Weights of a small GPT-style language model, trained from scratch on English Wikipedia: 3 heads of 32 (1 for keys and values), 102M tokens.
Each number is 500 + 25 x the weight over its row's rms, rounded and kept within 0 to 999. Layers, rows and columns count from 0. Numbers have three digits each. The size before them is the row's rms in percent of the matrix's.

# up: layer 2 MLP up, 384x96, rms 0.235, rows 150-218, columns 0-95
# down: layer 2 MLP down (transposed), 384x96, rms 0.147, rows 150-218, columns 0-95
up150 075:531468504487490502475531547497481508505516524515526497483532528489544520492507470494519450474514456455472506520503500488510524519525488485471533520447486470536516541471507494506516485547531506510513511540459502485473525559507432518529516455496470503508498522500482492464485516508485512505
down150 064:508526522496475541501462512461511502510470469470539477504502496505470498506478514518519533488492498522510481505485493489461485485463524482524541485543516513472523470524539490518524464445530464461465497502478497505519491424536521531474487507473489473509530489500546461527506501546496496505
up151 105:531507485467448522483539514514434522455509499497507471548518472501527508522514481494539512449483474497445513459497522501490464497470482497509502471457529490512564493539488502488507529488496471511524541504496524484493500479486482533509549525478517517500529487488517490513467519521520510521
down151 092:494504534491514490415518488464525541490510504548510473519487484459542505491521498486517480496503527443494522462464480474529502480512525476502526476501487506482496488490504475503540493519503477500520509505485551494471486475511511488471464534492502490446504523520530536508493548495551529467
up152 077:552488549482488477510517517503505525497509493483503514552528473515501482513513482515498533513442522530510488537507472488470494443522525557510481479502503473526495511474514471533535460474512488508514532507457498507508486495504438507440507489457519512512522486495497451457484508469495494507
down152 083:552517517485512488501530513469486489487481508503497507518483493533449492499524551510498522517507508513495528497521488526474472506470530517549517511529511501501487477489453523434477458506515496489553486494455478468499497479484525535477498486470495557489513501560498526484496490463443491528
up153 149:582482431494502505503492475502545457482495515506489478483472485535481520535508465518465474519506526503466506500506518513490497536504517563546517469480459506513464522530496492508494498531490497488569515488480489479507476510500509501493508517490499489536522467454509529505483466524493518478
down153 125:441502539520526493496495523513480524472484488521530500498552491496508490508468514474545528496494449517530478511526507451546449498483462438498486513523494464507512527499487527523479480464512509509495471520522502502495508533540524473516464505519476526487467527502467478531486507484515456530
up154 151:533495483461480512508494453525514460525460470486531470485496526489497517523496498508474495494516493495524548478483490494528528488491537492455502537479564505490513473442441502464535555509511523475500523487480510473497535536506513529514492523494493474473492491508522483485465522514508551480
down154 161:480495498487463512499479462497470500520481456491510490503513554518445553480503492501519473482515429535492546532469511465487462559501509518497490515507527518474493504506498514514506474542488509456501529498537484493506535509517488473513521525448530512478482498497504510545515498506470545508
up155 151:543499468505486485494451482492544521471484518537473503506465473497538540525534469513478510535533473462465489499493527536545510493510513516475512465508458530496471521478460508498472525558467486518535488477478511486525484469513493474509499541547504484510513475474477520505531494485487525493
down155 134:474501532496533469494468505522486475454515493509512518489539525508520500476504526528521501481434448556509518489500507471468505476467497459535460508513510483494543489489525496508539510538514486541508528518515501479458507554502517508521507466477474471499487476462497491530490531535511465482
up156 059:470505477500499501500539489569468453495511502504498479502462520468494521525476497466486529490552520438519534509529522502495508511489520507505515522469512487502496501484473515500551510517527485510519512530483496503503518463493506517453500538457492468503496423499501516504482528475439517535
down156 062:485479491525469533557518498563521494484496510503469477512501501489488467479444506467468539489513531468489526499519473504544542495524491518487531477500444477481509529470475502477545535543509474483514479511480490504509489471465524515476522495487502495490460455513496517508516530487460540497
up157 111:527453495520546450534520528496530502509467481495537494514552515491488518482504516466498502477435527545487522489463507503500485465485454492516522526510503497490477489518538449534530511492492490463487494500512531514504447478511511477506461487494482516504536520493477534463477511485461484530
down157 099:456509519477508524471441472486492504448492482534477520507511523534493516481538455466522528487552462469520501526521509509518470491533485500527493513493467507532532490532504523491460512505528548502517502483492467523512508475524500500548509488537525457513504446494488504478491460494468523493
up158 090:488523534489454522447514537518480545458514488508486475513497492545492471494500446538498465536495529510520493506538500511497524535529480481500490497509475481481513472498489518496475478527489523480499513489454480538483480526454493519511498455482557507456469483512471487511475497538531529527
down158 082:523477504496472505482514531532502500492493507491498506500524478533509524524544492504516481549459462510553472510498472543496514506533496519489530498488459489550532516504506500490458452489517486514479466540468471516476473489483505511493460474472521472557505501484492489547456496504454491547
up159 111:494503479457525512510475506489540507522486492513479506525528513547479520511537468563477485534505509503499475509469538493493467540523519506494526484449463487491510533482498488448492539493475493494532487511449523488508489515504478514495543498498560484471478478470485465504483460539483543507
down159 101:508496499489509509510490498489496481494530499500489508495522497536522471519522448505535483500514607517490445502503491490516500511507461458470538542468492530473525506516469468444496532499473512495495534526466531492522538495515503512485521522510481513515473495507506543487459496477490507454
up160 070:525529487489494485506490450489560507501501487512478525502508459496511483511503496504494465484510491499530498521532447487466489481474510449501529563483510517488510452469471528482518497541483518506529529535469513511444487494500479505491553484529541507515514441517504500525460506474472506475
down160 061:520475535502506531503480520492482524497519483524524505497481491480519514500570544508494488489474494519513514491455467490510515550495513532500464456470505527455481456533428484466528491513514482539482489471481494498518517502522498508521422482538478496495491518505531496493505492482511470463
up161 106:503497467501499482486499498452501490456508504440506478499503483553501530450502525509472513476518506537485533490489479517525489463519476477493497509489527497508532482507500509495530491496505520446518488477550482493516531568487528501506527459522534553485494486461508488505502507510521575527
down161 116:461447511486473505479508480539508538511486507499515482543541481538488546496506507492466520492514499510503513507507457516499486501530474488509490482480525464540510529540497493459501546486480499491470494522496526522521457463522521515467477456525473565466473498475519496472453523494481528490
up162 087:518480485516521533509434479514534511508518505505455483517469529536509507519467464505461492512520514488465495493462482520495500542495537529512519489492472458521453484529494529503440481501537476527511513485483480507527465491527514502469541560517498486531476470498491501523502481541499537503
down162 073:454538519517490524493565539479459522490470473473521492475516483450482493517529526494514459469502524503561476481515510452511477540501506462498471497514530502507541502459534479534529494503495523527509491469504463516462518526462493493536491508475502510533478522491492485522500507507487468493
up163 079:530470475498477457516474488452500527496505490477488485517495469486513495497537492459535492478499490488449505491487544487496503480488503528469516477489519460539501540487450514515517518524529482538535548481496514494548531498491494539487541552514520478466509485448476473536485493512486533491
down163 084:533483505504469460520475490467510508499498483483460487540528459511513464520496499487541505485445541491448523503481527524469521469497468490501540491514524478565481479485461492509535504492518485501522546503492528506539479484508545535461476517479506489496518486509490529496477558502474481498
up164 133:470522469467485467488546489511465491470498532530554477494501497477492507496484529520528488486504539504505494523478500523474448483479525469473461535513541520553489466493504505536569489501519532482503499526532511514501540531521479512469499515500534510490500482469490456487473538479501527478
down164 135:460522458459517488495491492503486542490503477509524524502500498495528482507503545524501493457492513473530473481528471511521464480519497509478493489578520525524484482473480546531535516510477517469479504511522515543472508517518522467524534495499490515492436468473490481518537522556508503471
up165 090:529477483448497479455516522492502493498513441445479506501533519473514500462523539529503519443491467518496487507500520542488486471534525502533544538534502492544506536482518492497490501509511498482512475520487502540504468485544499473525507545484452495510541543507475508521517497499509494502
down165 082:512523471524499534529482506487488510437502494481482504492514465484462475499502478532511480578521463489545509509565518464503503505488495498486501501498484528498534500528466529513510520504459551549505508447483512533502525512480478502473498531514512496487493452491484518487488523487458539490
up166 138:475490518490509499489510500497477482451514536516489495530516484496457497543529509509503515471549520551461506485530512549515438495531474557529467481500465508522546518501499467513472472466490511531510479534483516516511518515476488510522527523490505515535494478472523500481451504485487453478
down166 140:529514464480453508484485495506493442502489506498487470494491480521524517470501555529529478472445508531527516508500466480458504492495526498479477539523525487508499526482537527557505495538519483475469497483502505473495557473487495509494457484483490496541530512466517498530537515494489543539
up167 072:491466486487492494457513465475468557532526502493500482535471523514505498486522461517493534515514498524451512503513568505516468528534530494508534469531534492515459466472499516531468496522531486514505535511507499484543529500523517532509539502492498503466486499546461469477456491494503519490
down167 074:507505463486483498528530490459497522523525500505517487492489491494518507559518446523483489475495509510459490506487515501536491511530507493480539462488518470510497494461463481526460493507506484518509549525492469486539515525541450528529507514534509482464528535525439470472456511484498535484
up168 103:496487487451526511476523510497530506479501498520497498501492498555478486485493506533490509506526520528481537498481501507539490534522489498511516466521488551511518440513514459511517482450503531480496472538502536489504505477445568519504451477512524510493496467478485457480495477530498561500
down168 095:525520483503480527486536465534458489434515480513533568488498464514478489523500499529503474508488477506509482459495489504483498489503523458485463541473480540525515478534503505465482499533507483514472499565544549488523513512504481500507508502521483470510516481522535479502460467511485473496
up169 030:505502465501517492504530474507535500478488471547512482516523488498499462509504470498503522487514491499531504500526460533520464518491515520460533459479528493511539462496466507517511526520515463549489492553500499520488471516515508520471548442479498557449496504524487516508506504445503543520
down169 047:504528476514524505536520485517522512486511480516497473527530505514493510490495525494466506496497504547472549479510477566546472528481503477473519473481472496515490485504432487490512501537510494513518485534476502500509460502467504535483555463510496526453523505487470505489528503453445541509
up170 058:457470511479527518471508496511559486515479503538475519496514529497500535517514476521459498528545454499495509478506485510477469542543537468475523469517499472523481519482478499497472485503505547508491503499495524511456476516488526519512500499520481541532523510494491562471504502500485567457
down170 053:524546493491538499499510533506521479466461515489489507494462468508491497545518531515466454501499534500495454527510530492458508500511462460520502549497480499501523512545515523524530479433508499528530496508502499500516502506472462526445509488543499509467470527521515498484455469483520509482
up171 089:471536491547518523557517471513495498500488523526501486469578482492487483498491549486484502473472506520462487484463484546522493503481518508503517468552531503525508455536494465524491469510508516486519439485520472494503510482500536503491484496485504529459479557467509503481480500496501518503
down171 084:515517525517517509465501462492500500535520500528528538508512535498454534514523506520524482485498532488487536528516520498522549476466499472484480532478463505518505485494482463487513468486473497526516511492475477488480479515477438473547522525520450493525497517507433523529541525482524481532
up172 145:492505522497512474509493483462493441483484500502477509504490509425472482543507538459478527492542506500488464488494482534493469497545506514433521525550521519506454485454516495511511521525487481491519526504505497514530555531478460518484499535485500472509507471501503500505501504489448518513
down172 166:512494543529486521488490475484527482464482496450469498441483492452496491565508502462522516523465479482467536493491476506466479487552493501485550523526475518503477490471529459516519493517474501488522490502561515494502521545470516510528526482497526498465509504507520525516494471520479520513
up173 044:459502501495487488527509501475492509507473485532514474474530490480472485518541491546515477518505498485514492505514499522517457520493530472505522498545517444513499472504455460499532516513525461499478541519498530547467534496471512542487467491503441509495500509482520514530485552483545501448
down173 040:495463476505522517523483523460502456479485529512477518519561503479485511515486503517461491492531540464502463489486488545509546499504478519519507524525465495495506456520522468466508444477497509529519509435461500528503538497496516522502487505475511452498528479486486535506494458512492473467
up174 126:501487505500456472486451459483519478486526517528515468528485502493503533483539485513454551529526494481526492522492507528500502496484514531462515496475479518514517488474467511516484545515534472482528543470552498462496480490455479510451469484468468528536514460499499497516506513516497546489
down174 134:510487487574460501495511501470518524525511520487497492509510542499516520525502468497496540539494484460509521495505516511465544518457488518491505480450497510516540509475471499486507474485475488488523535484498504496532452499456499521465486471505419516518540484502493477517493500527548487462
up175 124:525483476477474536474500509498526480517455513513477453488480497516492501504482442522477536555494499470496531497508497526493469537484459479504543498516517500510493487488473506475513533440486517514512513510445479479523496513515536542460544520482541518517510470452503494499486500529479544513
down175 144:454500499449504497510538486524508523501470497537548467491471519480488491483505482491529502506490528503481498457509489515521498494495488483520518497474502471498489526507465518461508577488492488492510520457522469501477545584539478486486532533492494494470505504508518522488548502477464545510
up176 099:493526520498502508504520435478507512475495495489490508519467488519521538450464477521456509498506478516443545480504522507523521491560500497550485452529490486517499504514469523548435493507490517464498470473512466492537522516517507501467507488506509518510487506447500491478498488517504519547
down176 092:491509503511487468465531529499532494510458506488505519549528488528516494530472497498469498496514503520474507498539484499542521502546485462496495498525545467532483501481505502462504500468485501491449532490490506543550514476501470505430478482471545514451487483496486490517472538519456524489
up177 144:531529509530449456491501503521459494480504470527518524540510487492483475471501497452498516472477483497476497500587500543494477502514474514481471460476517503498477542523506475457507520514543476469497518493491489481489507540466483503508512505498536483510510502520533468520559535489482498480
down177 140:523458494549533498494475522485492502522500526523478515474451483492515517471498479476480502499515433478497483523512547478428504511542506519488470473493496512506520479494514482494508520525520491481470500501532497464421506537525527520514531488515492483512489513481565515489523465506516496481
up178 093:514512483492484463529509501555474557481503475512465524494479485534507519507495459452511478503506497475472520472501514509513525469486485498510510549486466482486515531494476524494558561492509507497508495475475455492484496506490522515489512509554480467477507471482486548511544563498494489532
down178 105:512512478475529461503492535517508509479479531500483518540478506531492512504500466464475494483550546476452547461527505532548496429514476504501528503491500477515486533552477476516488550515517481520503491546499479513494496473496505492485480506523476518490483505458486479504516536478467524532
up179 049:475569482508518519505501470502553484489489493523497509512513484532472472517456464522463527533480520517474472504503487500504486479453508541477520482528491468509529485540465548520499495467490455519481505536490561497508470491469510510503510504523481467495533555482488513518499470537505478505
down179 043:465464522542474480505513473485516511490479573486494474492510520528487492478470503526553483508533524492532500493524515505513544515489498505512430529511529521465488504463530488507539479507515537458494536481498516491487482515506489501502472496497508472462479469541547495492489538499532453509
up180 067:495483553473517463510555528525473527510488489555495492484487482467524472498486512519497473493547549513505552470537467490503523506508535521473480493508448491558498525500489512480494497516459484511488477555490480512527461489476519506503492477496487506512502532461518485484517531496538516469
down180 086:525530510503487457504523521521507538505507489535485511515482496474523496530470464485512526477547557515466552460490458500497477524501511519465488465494461487526480535509493465497496488515509450495509485547481486530508496514444507539522506454486504506508539484478475497462506531481496543490
up181 037:492535570479500510504500518488494490474558472522505498550505499458502482559484531497518492479454501499494478535502491490516483517513500502476485557513522463503536506442494500462506539502510525514521489531464502487501555518467493474499486490497519513455539538525526506487531528491507500491
down181 031:482451505522486516497500505505524484520476526464479512454459492552497534512473529505496552497481488491532485483481495470505516504534515576534508517495501557489448519526539486528489461480475484498509522486531518530486463524540505511497529493497499507533498481476521483506469453517509475509
up182 093:480520543487512511520468501530493519479477475502504484471496526480500460532459456496493484497522468507507480500522500491487524535554436481520524497517500496541502488495481512501483547488489488539458479532457516533493492487512510540504494492462488555497491530488484489580478530492527483495
down182 090:512484514518470489483538459496481489485549503497472490482480497462500541521493503510508492507514512463525512475530520533488504455488565486541489501521506485479487452466492484486478472483492502500499453513520542455473536515483524498491544522526548501496488523506477478460535473543546491522
up183 130:471519467501531486470495502470461538451481524512508499502518539488493510488526521500500509451493483482477509519513504473525507484462525457487547518461539504525471536477477517567491491475547499490486507506513518510550509474517488500509482539490472437488536486465483505516482506529512520529
down183 120:465549515564495473498471509493504502451486501503516480445488472466518513511515486555547477503469495462490464504523482474473480491545514500461500482502522481464521503492531513520516486469468479529487524516491485519567532488513519507496511531494507492497534530482485504501483537517531462478
up184 143:475524503478522489485521546462484479505528489506529536524473505508441481473490532489483519477546514524502484480497470505544535475509431525487470487529503505519502478463492469482508464524530509480484459528507458524527499544535515494506520514491529508503460527534482482500538485503469470509
down184 142:524496490481527484491475496478509496491533509501502523474478487513430460486530451487529515507452491484534482504488512458516546456491506525491489509544509511480502468447501445490502512521505497468499534518508485508501511488499555485464494502560493500553503549537496526481521516494520487497
up185 100:444512497446520503497517507545466513461463510523507498500472487508566473534484466488508513501499484489493508525493470482495510521494497477513486526482481465515529501504465548502529573552517485472478512522496524501511518542489521519519513479484480479501524490492492538515450541543488520501
down185 085:484481518501523493547477496506506472481487528526520527515501496501519463524505537474504452461532502485473498531507513476481528490481486531478507503542490478462557460465487488530455525519514506487490455535507552491490474490504503488514491457550458536462516459513526501503457481516500494487
up186 074:495493508530520477532518497486468533497520500487487480530549525465493510450491531532478508457514514509460492476507500540518539488556469516471458474526506517541478516520495439503475496510486495461474497476506461507540536494518483482484527516489465462494503513486499482449521514493503487544
down186 090:475522529480562498530544486514508528491504488499491477552517511489498476490490514499480494449536518538422517491531464546531530488513456499458487488507497490527484523524480461501489513518514489488498487494496452514543509505504491472476496490492507500496524536479501486456498520474441499530
up187 116:470510522503547478502503502477521501484499505525533446501530562498477458454486508488462497516493511481485513465497480471521489502481432480495480526466526492511538535497494449544532508504546508518492488477544489475520492482506528541487509452516515543512489483476486489499511489531489526480
down187 124:532504528552519523546486489488512496506487486465501522465516527505498522481441518486461491518467501546505501490475480483492506521525488554452473496485479567485490512486499485504543513474538490494481515460477508493514458511505523523503490480466490525517494470489512466555486511470524551489
up188 102:503515474502543522501483503513494487506474478489507459495552566498468511470504514508474519488506461533472540509468487518506515505469510499497520520531468546518508473519491485549536473502513469501450478537553542531478475535468540503509455504490502490527508520495471483516505492472484469519
down188 104:496458531512469514511535484506481501490484465493514474458480492492493534512510514488551494501433472463498499535473486494481508495500535512481540523514500547487447495458487534477527481475512536521503536471452511492499502456526497501490538487451521483527538484508516496499517514527498471544
up189 142:484446531446472473546518483530464502537507529480478522529517508518462485544503513510555492501512532520528501514539525517487440482503477494518508530486516449500524461502491472454503496493518535505502478507503474516483497533509488483488507526513560497470503506492475499500478516484455514530
down189 131:521471495509483502513478487473484523479494511512522448476488516477528523474501566517508496537428505558529483519479458495528481527498547518557525494490506464522508520509513496545511466458488499525489504474497478480502509491547502484499520470509517478495445487482515499515480476490503457501
up190 011:560528532539506512498496518484530520524509517507495511507526515526502489486522494505485510524525536524471502521472520533527530506560533584508508442515524525516452504532507512504490501527489514511532501499520498475513512507541469493506511510530515480512546528506511532477569505479504490505
down190 007:448495490452494497524507485543483492505515463485518500487490504505498521527477544513510529482508464464570482521538496443491463473470498496506487552467479505445544507459520537477512509471498524509478526511501542528483484502502496515494512489497510498494463480513488489532466511535542521497
up191 099:523497435469504512506492513510588511438519484444525553518500507527504502504467476522479457445531502498513477499495471486501482540480493471504495523522488515496525498479514519528510523518521466504481495478469472512500477524515461496509514516474507511501498464496482522531481466516492544512
down191 092:471491507464503522506542480455505470517461512523491491508528495477510525448527507494474531505505501507496513499508525505594517515519495471442493518452520521537501509482476476442519477514513490524496465500524532461482509502474470522536496469518482505489524506511494465532541516481495498490
up192 154:455486502489529508550521509477503512481458527530533500533485497490516508504528498509512453483491483479432538470498519515521511489511447505467476466474552480554506519512476479481536519496505507544501480497537478512526483490524505521493537558456487503473494507492483512477480508511463484490
down192 162:448504526548517505495490479473481519514497504496511525466514521516531478505490516466513481492467508479504540520453529474516513481515464482479482557486490471538558494487491497460548488481506493507488495477490542517491504535523529467475496551521469510479472509476426503490515520515528492506
up193 067:487547477475499500514515477502502474495527492487531455491512499491504541412518489513434514504498501503460511492522540512516479504535496516486482510497428528546499460530503501505510491468468523480476510535511530520518495505472494485493503478524514468533484494528505466463521485512479515544
down193 062:496466504479511537539516553523456468492459457452499504459506481520506533521522468509476534462515497522504491464442481485517555517496490467474521481505475525462457501473495529468515522481506491504503511527469518526527535507489513500510486466474514510475510520491536510507500523495461524478
up194 118:460508500475486471503492474523498559442489479484489475498472491451501498449526463561537517510516498518484518517497484520521486530512477533526488489506483536529509490504474495509517492515528539552507448471506506484493534513507501480497538468473540509550484517484487513483479517488470542491
down194 107:508488471514481466522536531509500548503534483524532479461548525471476527488516498486482501532482472494501521543486468497468531541541481543543463488534500520500504493474498519494489483486495511505467486492540484438521527447503502495517519509500490501519525506531437493519505475456496494479
up195 027:526529505484538482513519477520499507469521457507493472522503471513512493481502483543449491499532523533506550469520473520531520474474541511460535490463468490540516504501467492495484513525486463513529463507533537496508471501505502495500561496498497532472512537490479510492544553482502542521
down195 060:530528468465526470513528503528508524471506485506485484533510498519498501503499478503466522489529533551458552462500469548543494497473506503470529491481453480537479520490458476507489516535519462497514489511468487512523472501473505505476536479473500527495526509481480517479498519473438546522
up196 083:491543481502504477503472509504540499478487495527492497513522489506473512508524525425509492535488505492493495534495485508459471474495566508477556482528532487507534488465488487483527546536511499524506541519521492500522521500468443514487475517504504534444519494491518527523471483471484532536
down196 085:545545498483544500518499464570507475462491463516500516506500485482500490498539488474491491499512473498506527474474508534487481472495528489472529472498523469491466491485475539497540494499506528486510496503491496493494528494502489532567492487503538548477503521490485525518462456422479517499
up197 097:551523455519483520566530486501528479468548517481527503539493499478498521549487472512477524464500516524488508501512490516490514470516485522525500499504458505518496544480575502507508517510521478487546549472475530499524455453460503510481521518479503485529515500490496488499484488471510489507
down197 087:433498509504516478451516504490470515515490501509448516515524460550509507476508497526543510524464522451511497511497509481511521506460538532510502524486530511488506480544458460502463501490481540481486493516518479479514486537545505534480459492504496476488465475563506503511491493534503489523
up198 040:483507498468519501489505511537476471515531455530504478546497466487502534496519479524527548540473483439477487486485520521529473511492508477483523532501482485503494539476478528525530545523522449471484500532494521465475522534460537527475513510502517517470516495498501516526500518459482516545
down198 044:506499459484548500514523516554493481502515517525510511544513491514533512484516548494487522509492517459507480443505522553523500455502487488494498506480445477501494495461486463522491523531515468456478497495461506512489536525450536509503532519499513521493522477483495474516514531454459515527
up199 056:577554514515516485512506506475552545500516490475466506540487483508520484480511507474474482485456529523461530501499509509486480469496505505486457494497487505532488514500476482478492535534503486462578514496497536476513437477506503493488491476520501455506504502458502509506536524493491479500
down199 074:563513520496520482489508537486511502508506496507446490559462512509511484492496487468470476482520544529437526494536479549495476485488480489528505504490501530508461500506469463461486506572504479484555494522470498515526486484472495503482529467486487493526500509507486520498490518482460488534
up200 133:497506550520540520535524497495498455517466531487484455507485476447491536528479512529489461482524549490501494544493507537508510471522507480477466500496492534529516477455465495507513494527507520523564521509456492463484510473484511507510561487489496474474496491517526503465496509474490527506
down200 129:469501453537459462490463496507510513499506444515548511503470528545494465497495531443483529523486476473485510535501486507521493493535516474535471495534527482490515526503503539493543535503494500487492465519537501494490487498507514513495466486501461539510507518497511532462505482488454442520
up201 088:494508526471503485508524502495474522471524476509514500515528499497532445481476481523521492500483502485524518490532500479500456486488483451490529468501532511529545504524513467504521520495507503515471466492471508493476503531494488528500571454528532541470460498538490462545464507513550522539
down201 079:523482529484487489546515479558466498461515476502484496513501498457539474488484519553462478491488525504557529475497446522473466487526497481502530522471482499534506483518492488528524489497469482490495463490470526493470490510468517541525514445504478508505516464504533534514485533489537514501
up202 100:475528523499556440513493501502491528496493458490519453509522499516497508456488499539530494526489519530535473466483469462506506514483477511506524511503497438502474474520512461529492491538514528496514522494502487497510492517462531488473504471521496506487493468486496468530446507467534495571
down202 092:524484475528487493489474483504541494486473532516493458495516520515537444498499531483521546546483518498546525500474550528533431482494518523496548502513500525531536481521482471512458521489515530517493473466474472506500491475475490478484468491475529471537503473480494506507479492505524483473
up203 083:528507517494530488551497508460513544501506484525481508517520504468512478477458499538498467506529509510488507515469481505490477497512532539452477457538462510524469475524516464521468503476526496510486464554456476513519541496477488497501510482510478514482449540542506477467533472482498476491
down203 077:505527484490483511484501458546477484484511552496537460487442537521488519464542518462511517487517479478521492492505466444519510508481484519548511500511503527425477513477477512487522499510531545529475507475507526490463482507515537478493455524498483519478517465498494471499490493489499480481
up204 084:513468558512482516519553514517479476498460543514503487495464477482517468492504461508491545545489535486478523519505468518480508499483496524477488512488523479516479475486490500484532483481495471520559492510500505465466484498451472515431532474462531484506516460495520471480517521494474509524
down204 078:511561525474526523509555508521490512516457530516486479446528499490505489488525484499471562506479487543502464512510537476507446507522473524493529488486492514520464457468472495487513507520497532526515503489476501496508491460465470498488513526476495477482529514473501496482510537498437535506
up205 108:508492491460518482482493514462495511525457511505453502483518565466480514482525492517502523525509493462481493507488504515565550564502492497511528517500505505537463455511503491497486479523487500522525530474494479527514505468522482571459505466483510461489503495499471511486486461514510538484
down205 102:469525515524494500470476494527513470531460482528513529487517510445537556488484490510493517466507491531518518504481469477504502540499475457502507501528521488456471516481525487495463494503477511476526507512524501526504470488522514511510550488431470458478535534453471510520500524515496466529
up206 072:524479456465450482459535526519466471511534468536524499518498544508505498501511503470512531493533505496520483485501465494501460517483495464495535512515506514508543517509526505486491489491565477493497485547488522517493497531481507522519527506432518508480465459509530507473470487534533539514
down206 072:516512459477476478474560515546466480507506494504516475570529539501532502472487497473477518514551491483514516499462469529500525490470484476481490481494519538518522514488512479502484480552539504489517483510505483474520483523492487504526529483477501449481454462522534500513530541488498530490
up207 142:483523521506504466486508515475487511513534472472481525565546518508469457485500538457509498478468504513473499520474500507522471508515504507489493527528530472513521528488514510504475505503542486465485491554493484507564519513516453496519481447512491489517482532512470460524544459460491502502
down207 134:513498495491504482531486557506508499466513517533532476479454470515510530514489483474491464506502502458506453495514504526482507581468482497527466493487487535459455508478517483489521459501509522521527514474491559488534512523491501500512511505497512467476503493485532542508523490455508468546
up208 133:483528489503554551495479533511552535477502514510455453503514518527507514471457506526502494478455503479458467462467488492533511496494470473486507499516515523505507501555506499544494504510458470519473485511513493543494520466488491502464556523501527517509476513487482535517479480487504538479
down208 110:511480546516455510500469494458459494509495494531531517480503512516500458505501486495502474574476497525537548505503511490473495477521513500487478521473468473515509456472549529495454532532546485521501495491529493458489466554490523494529485527496443487506510493488496507504526481498529485490
up209 119:416534521475528504513538509503503555489502506518484471507499540520479463489451516496501484506483506471446481499492510490491483486481477535507512493535491446512538482494467532504524503479524514516471498455506529505531487497496490524465509550491537518483475511499524538463478538484505520482
down209 114:496488537519505509500482485479482496508478505479453490501501507510525522504486548489510459509498482476506549511499531482481523464478483544476473505483475511498509499510488531459528512512481545491477472496475529462534483502469513488520464517537493543455450565539516512457534490449493480512
up210 101:447488499533551478517453497535515508503475494544487479489485492499438502534477515511493471552505501511511522518518508509483519442493510533513491516483507538500481478481482464499442512521517467478507491512517525526465492529523524545500448487500464511554499499510472485488477498504477532485
down210 090:470508493488470484499482492474497508454513494485531468500516517497525508519507432493487505540503510521477490453478496494540544538531518547533504502529538536490512468562458499504484495490493489470443472480462469483493528536485495488482479470507541515512508499523519487502519512546527492516
up211 104:487477513506479436492515520504493458532498538538475491516467514482484496549514527501481523544508488522499533484503500484481489449454546512507522583498499519471505480511459481513518500547527464491529449479501490499512487452507531503502476506475499498456495494485505506509488527518484526495
down211 090:499469505550487543481477470529478485548501509511499473449523506461502512474499501489461515517494473527544495511471504466469538469537496466517488512502515543480523476503467487484495526518540489490489482486514525499483515497495467528540433481494515476513493487512487562526538507533536497507
up212 095:477499544507511555508481461526502482510482514495517477480490478452540528525499511518488527478542518507490536520509536535487523517477520468470500545511498521500496469486432512507475459517485509505479489501470488500450497501509476535463504501525500474516487508439497516499523525545453501461
down212 089:536541512530522468506450502473468490426542514483482518537467517491548493522523487484510476493516457475454507506504528518501502495468519492520502519501514487496539503477541515505522496471509508515491512496533455522518501485501533446491487521492550499506467491518472538506515449457502494496
up213 062:493483535480518485455493463520463476506496471515514460532540512521474493477477501497503554464488500503505496525532527474480483486459539459500508497513515535486541479463504429507550525499532494479494509489523512487459530532473485526444511508476501481497510499522524540504507536497502527510
down213 061:538483515480495516483496477496496492513490436496513444520532476459493476506452481541505504451484480530489505493498522505492504500495538459538502476490482540494541487463538448545506512472536510501485514492494535510464515491504505499492524508482520527534522521482531522534504502447517529458
up214 036:545512515462458473527535445504494526510521467517502520502501480543517487467445493493452500488492526504508586527505529522522525471528530470487498499515532512535485498472471506542516522492477499459508486471495482498509496523498501495485532508527526497492498510483485502493521537476488547538
down214 060:531510506463505461514532486496496549505502486519494487545492514518508490492483496506464504477517529541471568487511473555524500487498511476499538477495502500544474509480451495519495507506538454476511500525442474512508442524467502520475519488501512517491505490508502475468517528479441534506
up215 091:525494481451510486441524501498512532482475527513502447459537533519513509471501504493524523496525495491504474447500479476477512546521540492488516504539505511522501481500517494511515460515480433506511509522462518532521514566475473515486502507491510535547498496494467473505451483500515523504
down215 086:506458503464467501461540543505506470497523535519478466491475438520524517527501539502506464484524484483527477474485459546473508492531487478514521517513511540495465437500521501480471499523505542525488491506518519471484524469472528520482530484525506498502492503493539508534473469507463476497
up216 097:453511530485469536467482504505520549466478498463520478524472507547497535501489517490477474497483524488453540510517520480527472453505474488487532504564511494483525505445505497488504547519486522479534509491523516492508498512476491482509537497492513506451474504464487512486469550514515499542
down216 099:507496507463510475498531453576528496496437489480474458510504508503468503545456478525499531506527503513502478519497509503531445477499480486507528494510538515507468534499473523497513539471486490531527506535473530499483469538488490479518456520464528537494501518498531493466492498521510502478
up217 078:442533544500512517465507505479496492515487476490518495479529547514478438461500532492505509493506464540509489498488472534506490532539522504484495508519458499526489521514463503462544508472494495477471431515497515522510498553489476508532478508511505498473448489506471504548482516478501519523
down217 073:515535525530492510464474495477473517512521516505456567486508501490456474474518497494495518513517486499486461484493511542457486508481523556493475482494469531460471525479491515487511527500509535484555485476477473458532486499485456480529530497513524474507492483533531481531490455489536514515
up218 109:463553497497539534477486502518503514495475518506484458500506481472505497507503483514479512507560485509495529486467508473528510503513485504526510568457501537529509522469469543499516457510488517506488479511505501498422472534493524543470493495488513509502477503512478501571501505473471523469
down218 100:518515473491499556467492557491480483498527504487501543483513510507502455493500506498502516504503485526469521439458466509500524487463495500516471545452485490493499534524508513549466456498497548528453489539483547490481542508489490509506491532495535535517482517470511497477536504484498521495